{
  "vocab_size": 8192,
  "tie_word_embeddings": false,
  "learning_rate": 0.00936,
  "lr_head": 0.00685,
  "schedule": "wsd",
  "batch_tokens": [16384, 32768, 49152]
}
Each number is 50 + 10 x the weight over the matrix's rms, rounded and kept within 0 to 99. Layers, rows and columns count from 0.

# layer 5 attention query, 64x96, rms 0.167, rows 0-31, columns 0-95
63 35 66 36 53 36 55 53 75 57 54 23 37 60 25 46 53 78 58 54 44 41 35 36 60 22 35 36 55 68 57 68 32 49 57 68 64 69 39 57 51 46 27 33 23 60 99 35 65 72 83 50 62 52 32 30 57 41 59 50 47 36 83 58 47 45 57 32 46 35 41 73 52 64 43 52 45 34 23 60 45 64 53 50 60 48 65 54 47 32 56 71 82 44 43 44
45 51 46 58 50 50 53 50 46 44 45 46 53 50 47 45 53 40 47 43 54 55 51 52 46 61 48 50 48 50 55 49 54 48 47 48 53 43 55 48 51 47 51 56 59 45 41 50 47 48 40 48 46 54 47 52 48 46 43 59 48 54 40 54 48 55 49 50 48 55 49 48 54 48 46 41 53 55 49 52 44 53 44 54 38 48 47 48 43 52 45 42 47 46 56 54
50 43 51 52 46 54 43 50 48 49 36 33 56 44 56 49 38 46 28 55 51 50 41 46 40 61 35 48 40 46 57 49 51 53 58 49 49 46 51 45 56 55 49 55 40 61 48 42 56 56 45 51 54 50 39 52 43 63 48 41 63 43 54 62 46 60 52 47 58 37 44 53 54 51 44 66 61 51 44 54 40 55 60 56 44 42 47 57 46 44 53 55 54 43 56 49
57 49 59 42 52 53 49 52 64 49 40 27 59 48 39 46 46 59 44 59 53 52 39 47 47 53 35 42 44 52 60 55 49 43 42 66 44 51 48 41 48 45 39 54 43 63 72 36 57 61 51 59 52 46 28 42 47 60 42 27 47 49 53 64 46 63 50 56 49 35 37 54 40 51 40 52 60 33 43 51 46 53 68 55 61 50 52 52 36 40 63 58 56 51 47 59
49 48 46 55 57 58 51 47 42 47 52 52 54 57 62 52 55 46 40 39 58 55 58 56 42 56 61 51 43 50 47 46 44 63 54 37 48 39 62 59 58 54 48 59 56 50 38 64 42 50 43 52 44 53 68 54 58 56 61 66 47 59 53 45 49 41 49 48 60 53 62 50 61 51 45 67 48 61 68 49 42 47 45 44 36 48 48 51 53 62 49 48 44 56 55 54
50 56 42 56 53 42 44 26 54 47 49 42 41 62 49 58 53 50 47 61 45 52 53 50 48 53 43 39 43 42 36 52 53 41 41 52 47 54 56 43 50 42 42 47 57 49 53 45 57 31 51 58 53 47 45 51 55 47 44 31 52 59 48 44 35 54 45 55 43 47 37 44 57 52 51 40 50 43 50 59 43 45 51 50 62 49 42 53 53 56 65 45 42 45 42 52
47 49 54 53 53 49 48 60 54 50 50 53 45 41 37 44 44 56 48 48 56 50 53 40 46 50 50 51 47 51 51 47 55 53 53 46 43 51 37 40 41 42 55 37 41 50 56 42 47 41 55 46 52 57 40 52 47 45 59 44 38 55 47 66 50 48 40 45 43 38 49 61 40 54 30 51 53 46 44 32 42 49 55 51 43 52 43 56 40 42 52 59 51 45 58 53
54 52 46 52 47 50 54 39 51 48 61 55 42 53 45 51 51 54 41 52 45 48 55 41 58 45 53 52 26 54 59 69 47 37 46 41 44 50 46 47 58 41 44 37 36 52 55 48 41 50 48 61 53 41 55 54 49 57 52 47 59 37 49 30 52 46 54 42 54 54 44 51 49 56 47 44 61 57 49 54 55 51 50 46 57 60 48 50 42 48 31 47 37 55 56 47
47 48 43 54 55 51 47 43 49 49 44 56 73 47 55 35 62 57 44 46 49 61 40 61 67 44 43 47 62 40 44 37 41 38 53 46 63 39 55 59 39 48 35 63 61 55 53 47 41 43 33 57 37 54 56 51 34 49 54 49 61 58 51 56 57 52 46 47 40 61 53 49 65 57 49 49 51 56 49 52 48 48 64 58 60 41 43 54 48 44 74 64 45 44 44 48
57 62 61 44 34 50 48 48 31 50 32 66 51 63 52 48 53 55 63 38 63 45 47 60 59 58 49 67 53 53 39 55 55 40 41 53 42 50 53 54 55 34 52 45 70 58 34 40 49 32 52 52 59 40 55 49 21 50 45 39 51 59 45 44 48 61 46 61 54 52 64 47 61 49 62 40 54 56 57 50 50 30 46 62 45 57 54 55 60 47 54 41 49 67 52 33
49 49 45 45 45 56 53 43 68 58 65 34 45 39 32 38 59 56 47 45 38 39 40 45 38 47 50 36 40 52 66 66 41 38 58 59 49 63 35 47 42 41 53 32 31 66 90 33 50 46 52 59 53 47 42 45 39 36 54 55 61 42 65 57 50 54 56 19 52 46 37 51 54 63 55 53 55 38 30 51 61 52 49 47 57 37 63 48 36 28 55 64 57 53 50 43
65 59 51 47 46 58 49 58 55 49 45 40 46 47 49 44 44 50 48 50 52 52 48 48 49 47 56 51 57 50 51 46 27 44 58 53 53 65 56 55 45 57 43 43 52 65 52 37 49 53 48 48 41 47 51 46 49 55 47 49 63 34 60 53 52 53 60 46 51 46 50 52 54 47 61 58 51 46 50 62 47 48 49 44 36 50 49 54 41 53 61 51 57 51 47 49
58 36 42 55 54 48 58 37 55 44 38 53 63 47 31 41 51 39 47 36 35 72 60 58 55 36 50 50 61 43 55 77 48 54 55 46 48 72 58 49 52 41 25 52 44 43 50 58 48 54 60 38 45 53 53 77 50 42 41 67 45 72 44 50 35 46 45 38 50 56 51 63 53 46 52 54 61 57 46 50 49 49 57 41 66 44 56 27 54 43 30 38 60 66 42 49
43 59 45 42 43 52 50 58 49 46 58 50 50 56 51 25 59 51 52 49 38 38 45 45 52 51 63 67 50 51 50 43 48 59 35 47 63 45 47 53 37 38 61 44 67 35 35 57 53 34 34 48 47 36 45 47 46 54 52 47 26 56 41 49 37 48 58 34 43 60 51 41 37 51 45 43 67 41 57 50 60 51 41 56 57 63 21 44 33 42 42 45 51 58 69 68
56 71 48 47 41 34 58 55 46 45 49 39 59 61 37 64 52 57 62 48 62 51 48 54 54 56 46 59 31 62 40 69 63 52 49 57 41 57 57 35 40 57 39 55 45 49 52 38 34 53 51 45 63 47 59 50 59 51 44 50 53 74 67 45 54 40 42 31 49 56 40 54 38 40 49 45 54 53 43 56 45 54 61 48 45 49 48 31 48 43 46 52 58 59 50 43
42 43 49 57 47 41 41 53 44 65 39 45 62 51 49 27 46 60 56 73 35 50 59 58 55 51 60 45 55 57 42 50 46 43 31 47 42 45 48 44 56 59 57 53 51 49 42 48 33 66 48 49 46 68 49 38 58 63 50 49 56 46 52 59 46 42 79 53 39 44 58 46 56 53 47 54 60 46 57 48 55 43 41 49 65 36 28 35 42 53 33 58 40 39 49 41
42 48 52 44 44 55 30 42 47 50 42 54 37 47 53 44 37 66 43 42 40 52 62 44 59 31 46 34 51 46 39 50 58 50 61 55 52 37 48 38 44 53 55 62 51 59 52 51 52 61 60 44 41 65 50 36 50 49 53 54 39 51 77 59 31 38 46 39 57 53 48 45 53 70 47 55 35 44 44 63 46 39 49 58 47 58 60 34 71 63 59 39 49 55 34 48
49 56 49 43 58 59 64 44 38 38 49 52 47 47 51 40 24 56 51 50 64 55 59 51 44 64 51 34 46 49 70 59 59 47 63 41 62 34 57 45 46 63 57 71 44 66 51 52 39 71 63 45 74 71 42 54 52 51 48 49 50 70 52 51 41 48 42 54 43 52 44 33 37 40 30 46 60 49 60 65 54 38 44 56 31 45 27 46 65 46 49 55 51 54 53 52
60 40 54 43 40 56 55 70 36 50 39 49 51 51 57 56 60 45 52 53 41 60 43 61 48 51 64 52 48 25 62 49 56 38 34 46 60 55 37 38 46 38 55 71 28 63 56 61 50 49 59 33 35 52 36 68 47 47 45 27 48 47 53 70 48 49 52 49 51 57 64 46 56 64 74 44 55 46 43 66 44 50 39 53 60 71 54 62 51 35 45 62 49 52 54 52
39 55 65 43 30 48 73 43 46 34 39 65 56 44 61 58 42 49 57 43 45 58 41 52 50 55 40 30 65 50 55 51 47 53 36 43 37 58 50 54 41 59 55 37 49 59 55 54 47 40 34 43 53 47 47 51 53 59 57 44 35 67 45 76 64 53 52 56 61 58 50 65 58 53 29 40 70 50 45 58 48 43 44 47 58 41 41 50 59 50 34 43 25 57 51 62
61 59 53 46 44 65 44 46 38 28 61 47 47 32 48 47 64 53 47 49 63 58 56 41 36 50 52 43 59 60 45 55 54 38 45 46 65 50 50 60 45 59 62 60 65 44 48 45 39 43 38 52 55 47 47 68 49 58 50 61 50 62 68 50 43 58 55 33 65 35 48 36 45 47 56 51 36 42 51 61 51 44 49 52 66 53 52 47 50 51 42 50 41 48 43 55
57 47 42 45 45 48 75 45 46 37 53 59 60 57 58 32 52 61 57 56 49 70 51 51 38 34 43 48 46 40 46 70 36 52 47 52 65 47 47 49 47 62 44 46 45 52 55 51 39 38 56 56 54 56 68 65 65 41 38 50 30 42 58 59 31 51 52 44 53 53 55 63 50 56 48 43 52 39 42 46 60 53 25 49 65 58 47 60 59 60 56 49 47 45 53 52
32 49 30 34 40 50 47 33 56 44 36 37 37 28 42 40 42 41 54 56 66 40 42 48 65 54 46 46 60 44 65 70 57 44 50 50 60 54 57 48 60 54 42 49 60 32 50 50 47 41 54 41 68 65 60 37 41 33 57 39 21 40 49 46 65 51 46 38 47 54 51 37 54 26 47 45 54 55 35 53 40 47 58 47 58 41 61 55 43 57 38 51 57 44 59 41
50 39 65 38 49 48 59 38 49 50 61 52 72 50 57 44 49 52 50 60 52 52 67 47 42 39 66 59 58 58 57 40 40 45 49 60 57 39 44 47 64 58 45 56 35 46 41 47 53 40 52 51 39 42 53 58 36 39 56 45 52 36 64 46 43 58 32 51 30 63 58 51 62 48 43 37 55 32 61 55 44 53 51 49 59 51 57 34 51 52 52 62 54 44 43 66
58 43 60 42 56 38 56 53 52 42 50 48 50 53 32 53 56 51 52 57 46 41 59 65 58 43 39 50 50 54 64 53 66 39 52 45 58 61 45 60 61 44 21 61 65 38 45 49 59 52 43 59 61 54 48 40 57 45 52 56 29 57 58 36 53 49 60 41 70 35 52 46 64 70 42 52 48 48 35 78 42 52 55 37 41 37 62 37 49 58 59 48 65 63 57 49
51 59 59 40 51 41 54 49 49 51 40 50 32 54 44 46 39 48 59 40 50 41 53 53 45 35 64 46 79 57 53 35 34 47 55 57 61 60 55 57 44 42 40 42 47 53 53 48 38 60 57 60 39 57 47 47 46 46 51 73 43 50 40 35 39 39 30 52 44 44 48 39 43 47 52 54 53 42 37 67 38 65 61 47 52 55 45 62 52 43 44 49 53 32 53 53
50 39 40 52 42 52 45 40 47 64 56 54 61 61 31 48 47 58 50 71 63 33 50 38 46 70 42 35 33 54 41 54 43 44 51 58 49 55 56 50 55 53 46 49 67 67 56 40 54 23 43 38 54 39 62 51 48 44 51 65 56 69 52 52 55 54 31 36 53 36 68 58 41 57 52 48 59 51 57 65 45 50 55 50 63 48 39 44 66 52 52 61 56 52 50 57
44 45 44 57 41 45 60 52 60 54 63 66 45 48 40 42 78 60 53 48 34 52 49 60 32 62 53 63 48 47 33 41 68 53 47 52 54 45 46 45 28 67 53 52 41 33 47 46 57 36 44 36 36 53 59 35 50 62 40 44 41 44 34 55 51 54 31 61 42 51 52 50 61 58 53 46 44 41 57 43 63 45 63 54 48 47 44 46 41 53 37 34 49 67 51 36
61 73 55 50 57 42 35 46 58 41 57 50 60 52 50 39 43 39 38 61 42 59 65 62 49 48 62 41 61 40 56 45 44 43 49 47 48 52 54 39 59 58 36 55 54 43 46 49 53 54 57 70 58 53 45 62 35 36 41 64 40 35 68 43 57 61 46 29 65 62 56 48 58 45 64 45 48 56 51 50 47 53 47 53 45 43 43 39 49 42 58 44 66 50 40 40
59 56 45 62 54 47 54 61 43 41 61 55 61 29 53 40 45 46 62 43 51 58 36 46 37 39 49 52 47 42 46 60 53 50 44 57 50 58 47 51 50 45 62 58 56 54 41 47 50 54 44 36 36 48 57 63 51 46 54 64 35 43 68 54 65 43 46 52 58 53 41 54 55 53 57 39 42 63 50 63 56 54 43 61 43 48 62 55 63 42 35 49 55 42 57 74
40 40 68 59 65 54 32 67 38 43 50 45 56 50 47 64 44 62 47 35 52 46 57 57 61 44 57 50 62 35 45 58 52 46 37 55 48 52 47 47 59 64 46 37 64 51 43 50 46 49 42 50 42 35 44 48 58 50 69 48 45 50 71 55 41 63 48 51 48 58 52 43 43 49 57 55 54 50 53 36 41 47 73 58 62 46 49 48 49 54 51 62 59 58 40 42
52 41 55 48 35 48 45 46 63 59 69 47 61 46 48 34 33 54 47 34 46 48 56 53 48 34 55 51 58 47 62 57 64 35 45 55 50 44 42 42 61 38 51 33 49 61 55 51 48 32 49 57 60 56 34 49 57 70 51 39 54 41 73 40 39 35 59 53 47 59 59 63 38 36 39 56 44 58 36 50 54 56 55 50 45 50 37 59 47 64 47 62 56 50 55 45
# layer 5 attention key, 64x96, rms 0.173, rows 0-31, columns 0-95
48 56 69 47 55 49 57 38 63 55 45 34 46 61 51 49 46 62 48 55 44 44 42 59 53 38 58 45 56 58 41 53 50 54 46 39 42 57 51 55 54 58 45 41 38 65 68 28 49 58 61 60 58 46 51 42 45 40 57 48 52 41 54 48 41 50 45 41 54 41 41 54 46 62 53 54 52 42 47 58 48 44 54 49 45 38 48 60 58 36 44 60 43 46 50 53
34 48 73 54 57 47 57 38 66 54 42 36 47 57 40 46 49 55 48 52 54 60 45 46 61 42 48 43 61 64 58 57 51 58 49 48 44 48 39 46 53 49 51 51 36 57 57 29 54 48 48 61 61 54 46 46 43 34 38 41 49 48 53 55 32 52 45 46 46 51 43 56 53 60 42 42 58 48 37 55 41 52 52 54 48 39 52 51 52 29 43 48 55 50 56 54
58 57 52 53 51 50 44 39 57 60 47 38 40 65 46 41 56 62 51 56 43 56 54 39 70 34 56 57 68 55 46 66 41 39 37 38 46 56 38 57 72 62 34 40 29 62 54 53 51 53 45 55 45 48 48 42 48 32 49 32 52 43 70 45 63 46 55 35 53 57 55 39 66 65 58 48 42 45 51 66 41 52 60 50 50 37 29 67 68 41 52 60 49 36 52 53
41 47 55 60 49 53 50 55 57 44 49 44 56 40 56 51 50 72 41 61 45 48 42 48 38 48 66 43 41 55 54 45 66 43 57 34 48 56 46 50 53 38 55 55 68 56 70 20 52 50 58 54 44 55 46 53 45 52 56 51 46 54 45 47 34 47 48 48 40 39 52 56 49 50 59 52 59 46 52 33 58 45 43 58 49 48 64 48 38 50 48 40 45 63 57 54
58 56 49 41 54 51 42 39 46 48 49 58 55 61 53 48 50 39 62 44 56 55 63 52 64 53 43 57 62 45 46 51 40 52 46 72 46 43 53 46 52 53 52 43 40 52 33 72 43 49 49 50 48 35 58 51 56 52 47 55 53 48 52 42 56 54 48 64 51 60 48 45 53 47 41 53 52 59 54 53 41 55 52 47 48 53 38 54 52 63 54 51 58 26 48 36
56 56 48 52 56 36 49 53 47 49 48 56 51 49 38 44 44 53 37 27 65 58 41 48 57 50 64 64 49 44 40 50 62 38 46 48 51 61 47 56 54 52 39 59 41 53 69 35 40 66 47 53 40 46 52 49 44 45 57 52 38 44 62 42 57 56 50 41 42 50 49 58 53 56 44 70 65 46 44 22 57 57 50 46 58 52 46 62 47 40 40 37 40 65 50 68
46 44 49 57 45 48 50 53 60 48 56 43 48 42 46 50 48 62 53 65 48 42 47 45 50 55 58 46 43 59 47 48 59 47 52 34 52 56 44 54 53 41 52 47 64 47 66 20 50 47 52 49 42 48 47 49 33 55 49 50 54 57 56 50 46 52 45 41 58 44 48 54 46 38 66 51 50 44 49 45 59 50 60 50 59 46 59 43 46 41 51 48 45 58 49 55
41 50 49 41 48 45 51 58 43 50 43 75 41 55 51 41 35 47 60 42 62 55 65 44 47 52 50 64 51 38 44 42 34 50 35 50 54 40 51 60 54 53 40 46 43 45 32 59 43 49 45 44 39 56 43 58 57 67 65 38 70 53 50 74 71 51 53 62 50 49 52 49 51 46 49 47 43 60 54 57 39 57 50 43 48 57 57 49 53 64 67 59 54 35 43 47
54 51 59 50 47 42 27 45 36 31 27 55 38 55 46 58 51 51 49 47 56 51 60 62 42 65 50 47 45 34 54 51 47 53 53 65 36 55 48 38 57 77 35 60 42 53 45 60 38 59 49 39 50 44 52 58 40 42 36 35 52 37 66 41 33 45 46 57 43 44 45 44 69 60 31 48 29 46 55 48 29 49 43 44 30 61 44 56 71 62 45 50 51 49 44 42
49 55 55 62 58 50 47 49 48 52 48 47 47 62 44 42 52 49 48 50 41 50 52 71 47 37 51 57 47 57 52 56 53 44 36 53 42 48 38 42 47 56 60 30 46 55 51 46 56 52 49 64 62 53 48 37 42 44 53 42 62 65 47 53 31 56 49 42 37 46 57 51 61 60 40 56 44 53 59 53 50 55 48 57 50 43 36 50 53 40 38 49 48 48 52 61
62 51 33 52 51 48 46 55 40 50 58 62 52 40 51 48 48 35 48 46 52 41 57 45 49 51 47 59 50 39 48 46 43 48 45 54 50 52 56 46 46 55 45 49 53 42 37 66 48 44 43 39 45 47 52 52 52 58 53 58 49 50 50 45 68 53 51 50 53 54 51 44 52 45 49 49 45 54 59 50 54 52 51 47 49 55 41 51 53 58 54 58 48 42 43 49
71 55 15 36 43 62 34 37 15 46 54 81 55 70 71 54 54 07 64 27 61 59 81 66 60 56 25 70 60 36 52 57 21 49 30 97 54 35 61 48 48 66 54 32 51 47 00 99 40 52 28 23 47 28 54 42 69 75 33 47 56 55 45 38 76 58 56 66 51 55 60 29 55 46 25 51 40 70 65 48 38 58 43 48 41 59 16 53 53 92 50 56 65 05 39 21
36 31 57 49 54 69 52 52 51 51 45 47 42 45 58 55 53 66 49 71 58 31 50 59 51 57 46 44 33 41 63 47 62 47 49 38 52 48 59 55 65 37 57 46 44 39 52 58 43 48 55 47 57 63 69 60 56 53 48 46 52 45 59 54 58 63 61 47 62 49 47 38 54 51 35 55 68 50 43 39 51 48 57 47 51 47 63 44 56 54 43 31 53 37 43 58
49 44 38 48 46 31 35 39 48 48 39 53 58 62 38 49 49 52 52 50 53 46 77 40 67 49 46 61 59 53 33 47 46 38 25 42 39 43 56 46 64 50 41 54 38 65 54 57 43 45 52 45 65 47 42 33 49 46 42 41 48 55 44 54 56 49 46 61 58 50 56 59 66 49 59 50 64 63 62 50 53 39 40 50 49 48 44 46 58 55 56 45 55 60 43 44
52 40 49 47 49 53 45 60 62 45 57 57 56 48 47 49 49 59 38 47 58 38 45 54 50 38 26 46 62 48 33 41 67 50 52 57 44 66 43 52 46 58 53 42 56 47 41 35 54 43 58 54 47 53 63 38 49 49 50 44 55 56 54 61 53 39 46 49 51 45 68 52 68 46 43 53 35 51 49 44 52 54 51 48 40 36 71 58 47 45 48 48 60 44 65 60
41 45 59 36 53 43 71 52 59 45 39 46 56 56 49 64 44 49 53 44 56 48 38 35 51 38 57 43 53 50 62 55 52 45 45 43 56 51 47 47 46 51 52 40 45 46 50 35 51 46 52 48 49 52 29 53 51 39 38 53 41 61 45 34 48 43 44 32 54 58 51 46 47 66 37 44 64 41 49 61 45 39 41 39 45 50 60 49 50 39 56 46 46 58 57 47
52 48 40 46 44 54 63 65 42 50 42 47 48 51 47 63 32 54 43 57 59 53 34 69 48 52 39 34 59 48 54 61 59 52 54 47 45 49 53 57 51 68 52 62 43 36 56 48 51 59 52 41 45 36 51 56 60 41 56 70 23 60 48 50 51 39 57 72 51 57 34 52 56 49 41 50 49 56 55 53 45 43 60 68 62 65 56 53 38 54 47 41 32 58 33 39
48 58 48 38 50 53 70 38 42 49 62 42 64 53 42 48 48 54 54 57 59 55 51 59 42 47 57 56 54 53 43 46 64 43 39 49 50 47 42 50 36 53 59 41 54 52 46 39 60 38 39 42 69 26 67 42 60 25 40 48 45 47 51 57 44 49 43 50 54 41 51 58 57 47 35 54 63 54 42 50 40 68 51 44 53 51 60 63 40 57 51 60 46 48 35 50
45 52 54 61 55 54 30 34 56 54 61 53 58 46 44 40 61 49 55 55 68 46 36 50 54 53 43 42 51 69 54 64 53 47 62 41 62 56 42 45 55 46 47 68 51 46 42 44 62 52 51 39 67 51 34 52 47 36 56 59 51 50 62 50 41 45 55 44 42 45 41 50 44 53 44 38 50 53 53 48 47 45 40 35 49 44 49 57 52 47 32 54 58 54 48 45
50 61 48 47 58 55 54 56 45 59 49 58 53 63 34 53 52 47 40 56 55 53 49 48 47 50 53 66 44 48 49 52 74 47 66 46 43 43 45 34 44 53 53 40 49 55 62 33 46 47 55 53 79 42 51 50 51 52 31 23 40 66 51 52 50 35 51 47 31 55 53 59 43 65 55 37 50 39 45 59 34 47 48 59 55 50 46 52 53 61 51 43 69 46 55 49
45 57 64 49 38 52 56 53 60 50 60 45 58 60 36 42 57 55 45 50 65 47 53 55 49 74 50 45 49 44 43 45 45 55 44 57 43 45 59 50 54 40 52 54 39 63 51 43 57 40 39 38 41 54 48 50 52 39 41 54 62 46 44 43 61 51 63 34 50 65 49 46 62 44 72 47 45 62 57 49 61 62 47 46 47 54 44 54 37 54 50 59 59 47 59 62
45 57 63 45 32 54 50 47 48 59 46 51 39 56 38 53 42 53 50 38 62 50 51 50 56 31 50 54 47 41 58 45 65 56 48 59 57 57 53 52 49 41 48 70 55 46 54 38 56 66 31 52 65 52 50 62 61 44 49 67 49 37 50 32 49 49 49 39 50 54 55 51 54 41 47 51 51 52 50 58 59 42 50 61 57 38 62 43 55 52 48 47 50 48 33 44
52 42 64 55 57 49 48 52 40 52 56 57 49 48 52 62 58 55 46 47 31 55 52 57 43 44 58 59 45 60 53 44 34 43 39 39 49 55 57 62 43 59 52 51 39 63 51 57 55 46 39 54 37 69 53 38 67 47 56 30 50 42 49 48 39 47 47 45 40 54 45 48 39 50 59 40 37 41 57 36 51 55 45 54 57 43 68 51 43 61 50 50 57 53 44 33
47 47 48 42 40 29 42 55 54 45 47 42 53 36 45 31 42 45 48 49 57 37 44 61 55 52 53 47 42 51 48 49 61 37 50 52 55 67 60 44 58 37 36 63 53 49 49 44 54 53 54 48 56 43 46 54 61 39 37 67 53 55 41 60 40 47 56 41 57 33 47 36 42 48 49 42 45 54 65 38 38 52 51 48 46 45 54 47 50 49 53 40 55 44 50 39
38 55 39 49 58 64 58 51 52 46 44 52 50 37 38 43 44 55 51 56 64 50 47 45 41 34 46 45 41 61 65 60 56 52 49 39 57 59 52 51 50 37 52 61 49 57 61 56 39 44 60 48 43 47 54 50 71 53 45 56 59 70 53 43 55 38 47 57 36 73 61 63 54 51 43 49 39 31 58 45 60 56 39 49 52 42 48 56 54 40 52 49 36 53 50 58
52 41 46 54 48 62 42 42 68 61 41 39 72 49 49 43 67 62 50 44 52 57 46 59 49 50 65 43 39 55 51 54 45 62 42 41 60 59 55 49 46 55 35 45 62 41 48 44 58 45 44 37 61 54 45 58 41 47 34 50 59 50 51 55 52 52 58 44 54 50 64 46 68 58 53 49 51 52 56 44 65 68 40 40 54 47 51 45 39 56 74 39 65 63 42 38
67 69 39 50 45 37 49 46 56 40 59 60 48 37 39 50 56 54 64 49 57 39 55 62 42 62 59 53 46 48 64 47 46 45 45 49 41 45 50 40 49 38 49 37 38 42 39 57 50 47 48 54 44 47 52 38 50 51 45 57 65 43 52 62 46 55 62 45 59 54 52 56 48 46 56 70 43 51 44 52 44 44 43 58 44 58 45 49 33 49 50 41 48 55 49 47
55 42 43 49 61 58 48 58 49 45 38 36 37 49 38 49 38 51 46 52 45 41 45 46 58 45 34 45 51 49 54 36 33 43 40 43 31 57 67 46 52 37 52 53 48 39 45 32 36 48 53 58 57 37 46 59 43 38 41 41 61 41 59 52 37 45 66 41 54 58 41 46 38 58 42 46 46 47 36 41 54 42 51 44 45 36 54 43 46 27 56 60 43 53 50 40
55 47 43 49 47 47 49 49 45 48 57 48 61 52 49 50 32 57 54 54 47 55 45 41 40 46 58 41 51 61 72 54 55 41 58 60 51 68 56 46 43 56 46 50 35 33 41 48 38 46 50 41 40 52 58 47 63 44 55 52 41 55 46 52 52 55 50 64 51 49 54 44 47 45 38 27 57 57 51 66 46 52 51 55 47 65 37 46 49 52 38 36 63 44 51 55
41 49 55 49 40 52 53 51 53 58 43 49 53 57 45 61 55 39 57 60 58 54 46 59 38 54 27 46 42 46 47 51 49 58 50 58 30 52 50 47 51 51 50 58 55 48 52 50 58 43 55 43 38 56 48 42 61 44 51 46 52 49 48 50 30 59 41 46 53 52 50 50 58 43 59 59 45 34 30 49 46 49 63 64 63 46 34 54 39 53 53 44 52 44 48 38
57 55 53 51 58 44 43 47 50 37 42 50 50 68 50 56 39 56 45 65 61 51 48 41 47 45 42 27 53 72 50 46 60 50 51 40 42 52 59 45 57 41 42 45 53 66 48 42 42 47 50 50 44 62 61 45 34 61 58 62 29 46 51 59 46 38 56 34 36 44 51 49 57 63 40 60 47 53 62 58 48 62 43 50 46 59 45 49 69 51 50 36 39 47 50 42
25 45 52 32 53 53 54 55 56 47 42 49 55 58 57 46 47 48 45 50 47 46 62 46 46 63 38 57 31 54 58 53 54 64 55 40 51 40 54 70 45 59 50 61 56 46 39 59 33 64 39 45 46 54 48 46 46 57 48 45 60 45 47 45 48 39 47 47 56 43 42 63 40 43 54 52 48 51 71 38 44 53 48 54 47 53 29 54 63 34 60 44 43 47 48 44
# layer 5 attention value, 64x96, rms 0.339, rows 0-4, columns 0-95
39 45 43 57 42 34 29 62 36 71 32 36 50 30 47 52 68 59 25 42 38 46 65 58 55 63 59 51 68 60 66 34 53 66 41 55 50 39 36 31 53 48 54 47 61 45 31 61 43 50 84 52 64 60 48 64 67 54 53 44 46 50 46 59 66 74 39 60 41 46 49 77 55 48 47 31 36 49 37 47 23 41 58 38 49 52 36 53 52 54 33 22 56 50 41 61
50 34 43 68 30 55 27 47 57 41 50 44 54 48 55 52 59 42 49 53 68 42 56 55 60 45 40 50 41 39 50 45 61 47 56 53 43 48 34 54 44 52 60 38 38 44 67 70 58 38 48 42 57 48 26 53 40 46 51 58 60 50 56 52 49 44 62 48 29 52 57 47 48 59 45 23 68 31 53 39 53 64 58 45 36 74 55 41 50 53 55 33 62 47 66 37
57 48 59 56 52 50 43 51 52 39 48 39 48 42 53 63 59 48 36 39 53 48 32 37 51 50 42 49 65 48 56 61 37 37 49 49 54 56 38 45 66 58 57 30 52 49 64 71 46 36 41 63 54 54 41 66 51 56 36 61 52 72 49 46 60 18 49 65 44 60 48 52 78 53 29 42 49 49 81 41 68 67 62 43 28 22 48 46 41 57 30 52 33 40 51 53
50 55 58 46 65 55 53 56 71 61 40 59 57 66 32 73 53 57 60 58 62 49 73 55 38 46 55 49 48 31 55 34 68 37 34 34 60 54 59 27 51 80 48 23 46 56 40 41 32 56 40 44 57 49 45 39 46 23 37 41 58 56 56 52 39 46 34 60 40 28 40 46 38 53 52 52 59 21 42 79 51 74 46 84 44 61 38 47 38 46 47 56 46 52 54 53
37 69 61 49 36 62 45 43 69 52 38 67 49 51 57 41 43 30 42 44 47 58 48 41 61 60 74 53 55 16 56 30 47 41 46 68 49 63 55 37 42 51 67 36 45 67 55 55 38 27 54 40 53 37 68 42 60 59 59 60 54 37 59 35 19 30 45 48 54 61 28 69 65 37 52 33 61 38 57 58 49 62 48 59 41 39 61 33 26 38 40 47 55 39 43 56
# layer 5 attention output (transposed), 64x96, rms 0.314, rows 0-3, columns 0-95
44 46 50 57 44 52 43 49 34 67 47 64 61 49 47 46 56 46 43 55 49 44 49 64 53 52 79 60 51 50 47 29 70 45 23 40 54 47 30 63 53 37 40 58 56 61 46 47 35 42 47 45 60 44 52 42 78 47 60 30 60 47 43 60 78 34 46 69 47 57 40 62 37 55 38 52 47 49 66 40 52 20 69 37 26 63 33 60 63 65 28 55 28 78 48 58
36 48 39 53 52 53 31 67 56 53 45 59 48 56 44 42 53 29 62 41 69 57 69 55 57 50 46 72 53 60 43 51 61 63 55 34 37 35 43 38 52 52 53 50 38 41 68 54 52 51 43 86 39 56 34 56 55 51 63 44 39 56 36 53 55 36 53 38 55 43 57 36 31 50 57 37 60 55 47 50 66 52 62 38 55 55 52 65 47 52 40 33 46 48 64 48
49 36 58 49 58 63 51 48 43 67 49 51 40 54 55 55 47 55 67 46 57 72 50 62 58 45 52 32 55 70 66 50 23 59 61 45 46 44 36 49 55 56 56 40 42 43 75 39 43 26 49 57 51 42 45 68 40 62 44 35 60 80 58 39 41 33 58 39 53 55 49 44 61 56 45 51 53 72 52 57 53 42 43 43 47 52 20 67 39 18 34 38 46 55 51 41
40 56 42 62 60 63 45 38 49 69 44 42 33 66 65 49 63 49 52 41 71 80 71 49 53 44 48 68 49 48 32 48 40 45 50 51 39 55 53 24 27 49 34 47 42 33 24 38 55 61 43 63 45 55 60 45 57 36 48 45 50 67 59 32 37 72 41 58 42 46 35 52 64 59 49 52 40 49 54 56 66 56 36 58 51 45 35 53 53 59 60 86 46 21 70 55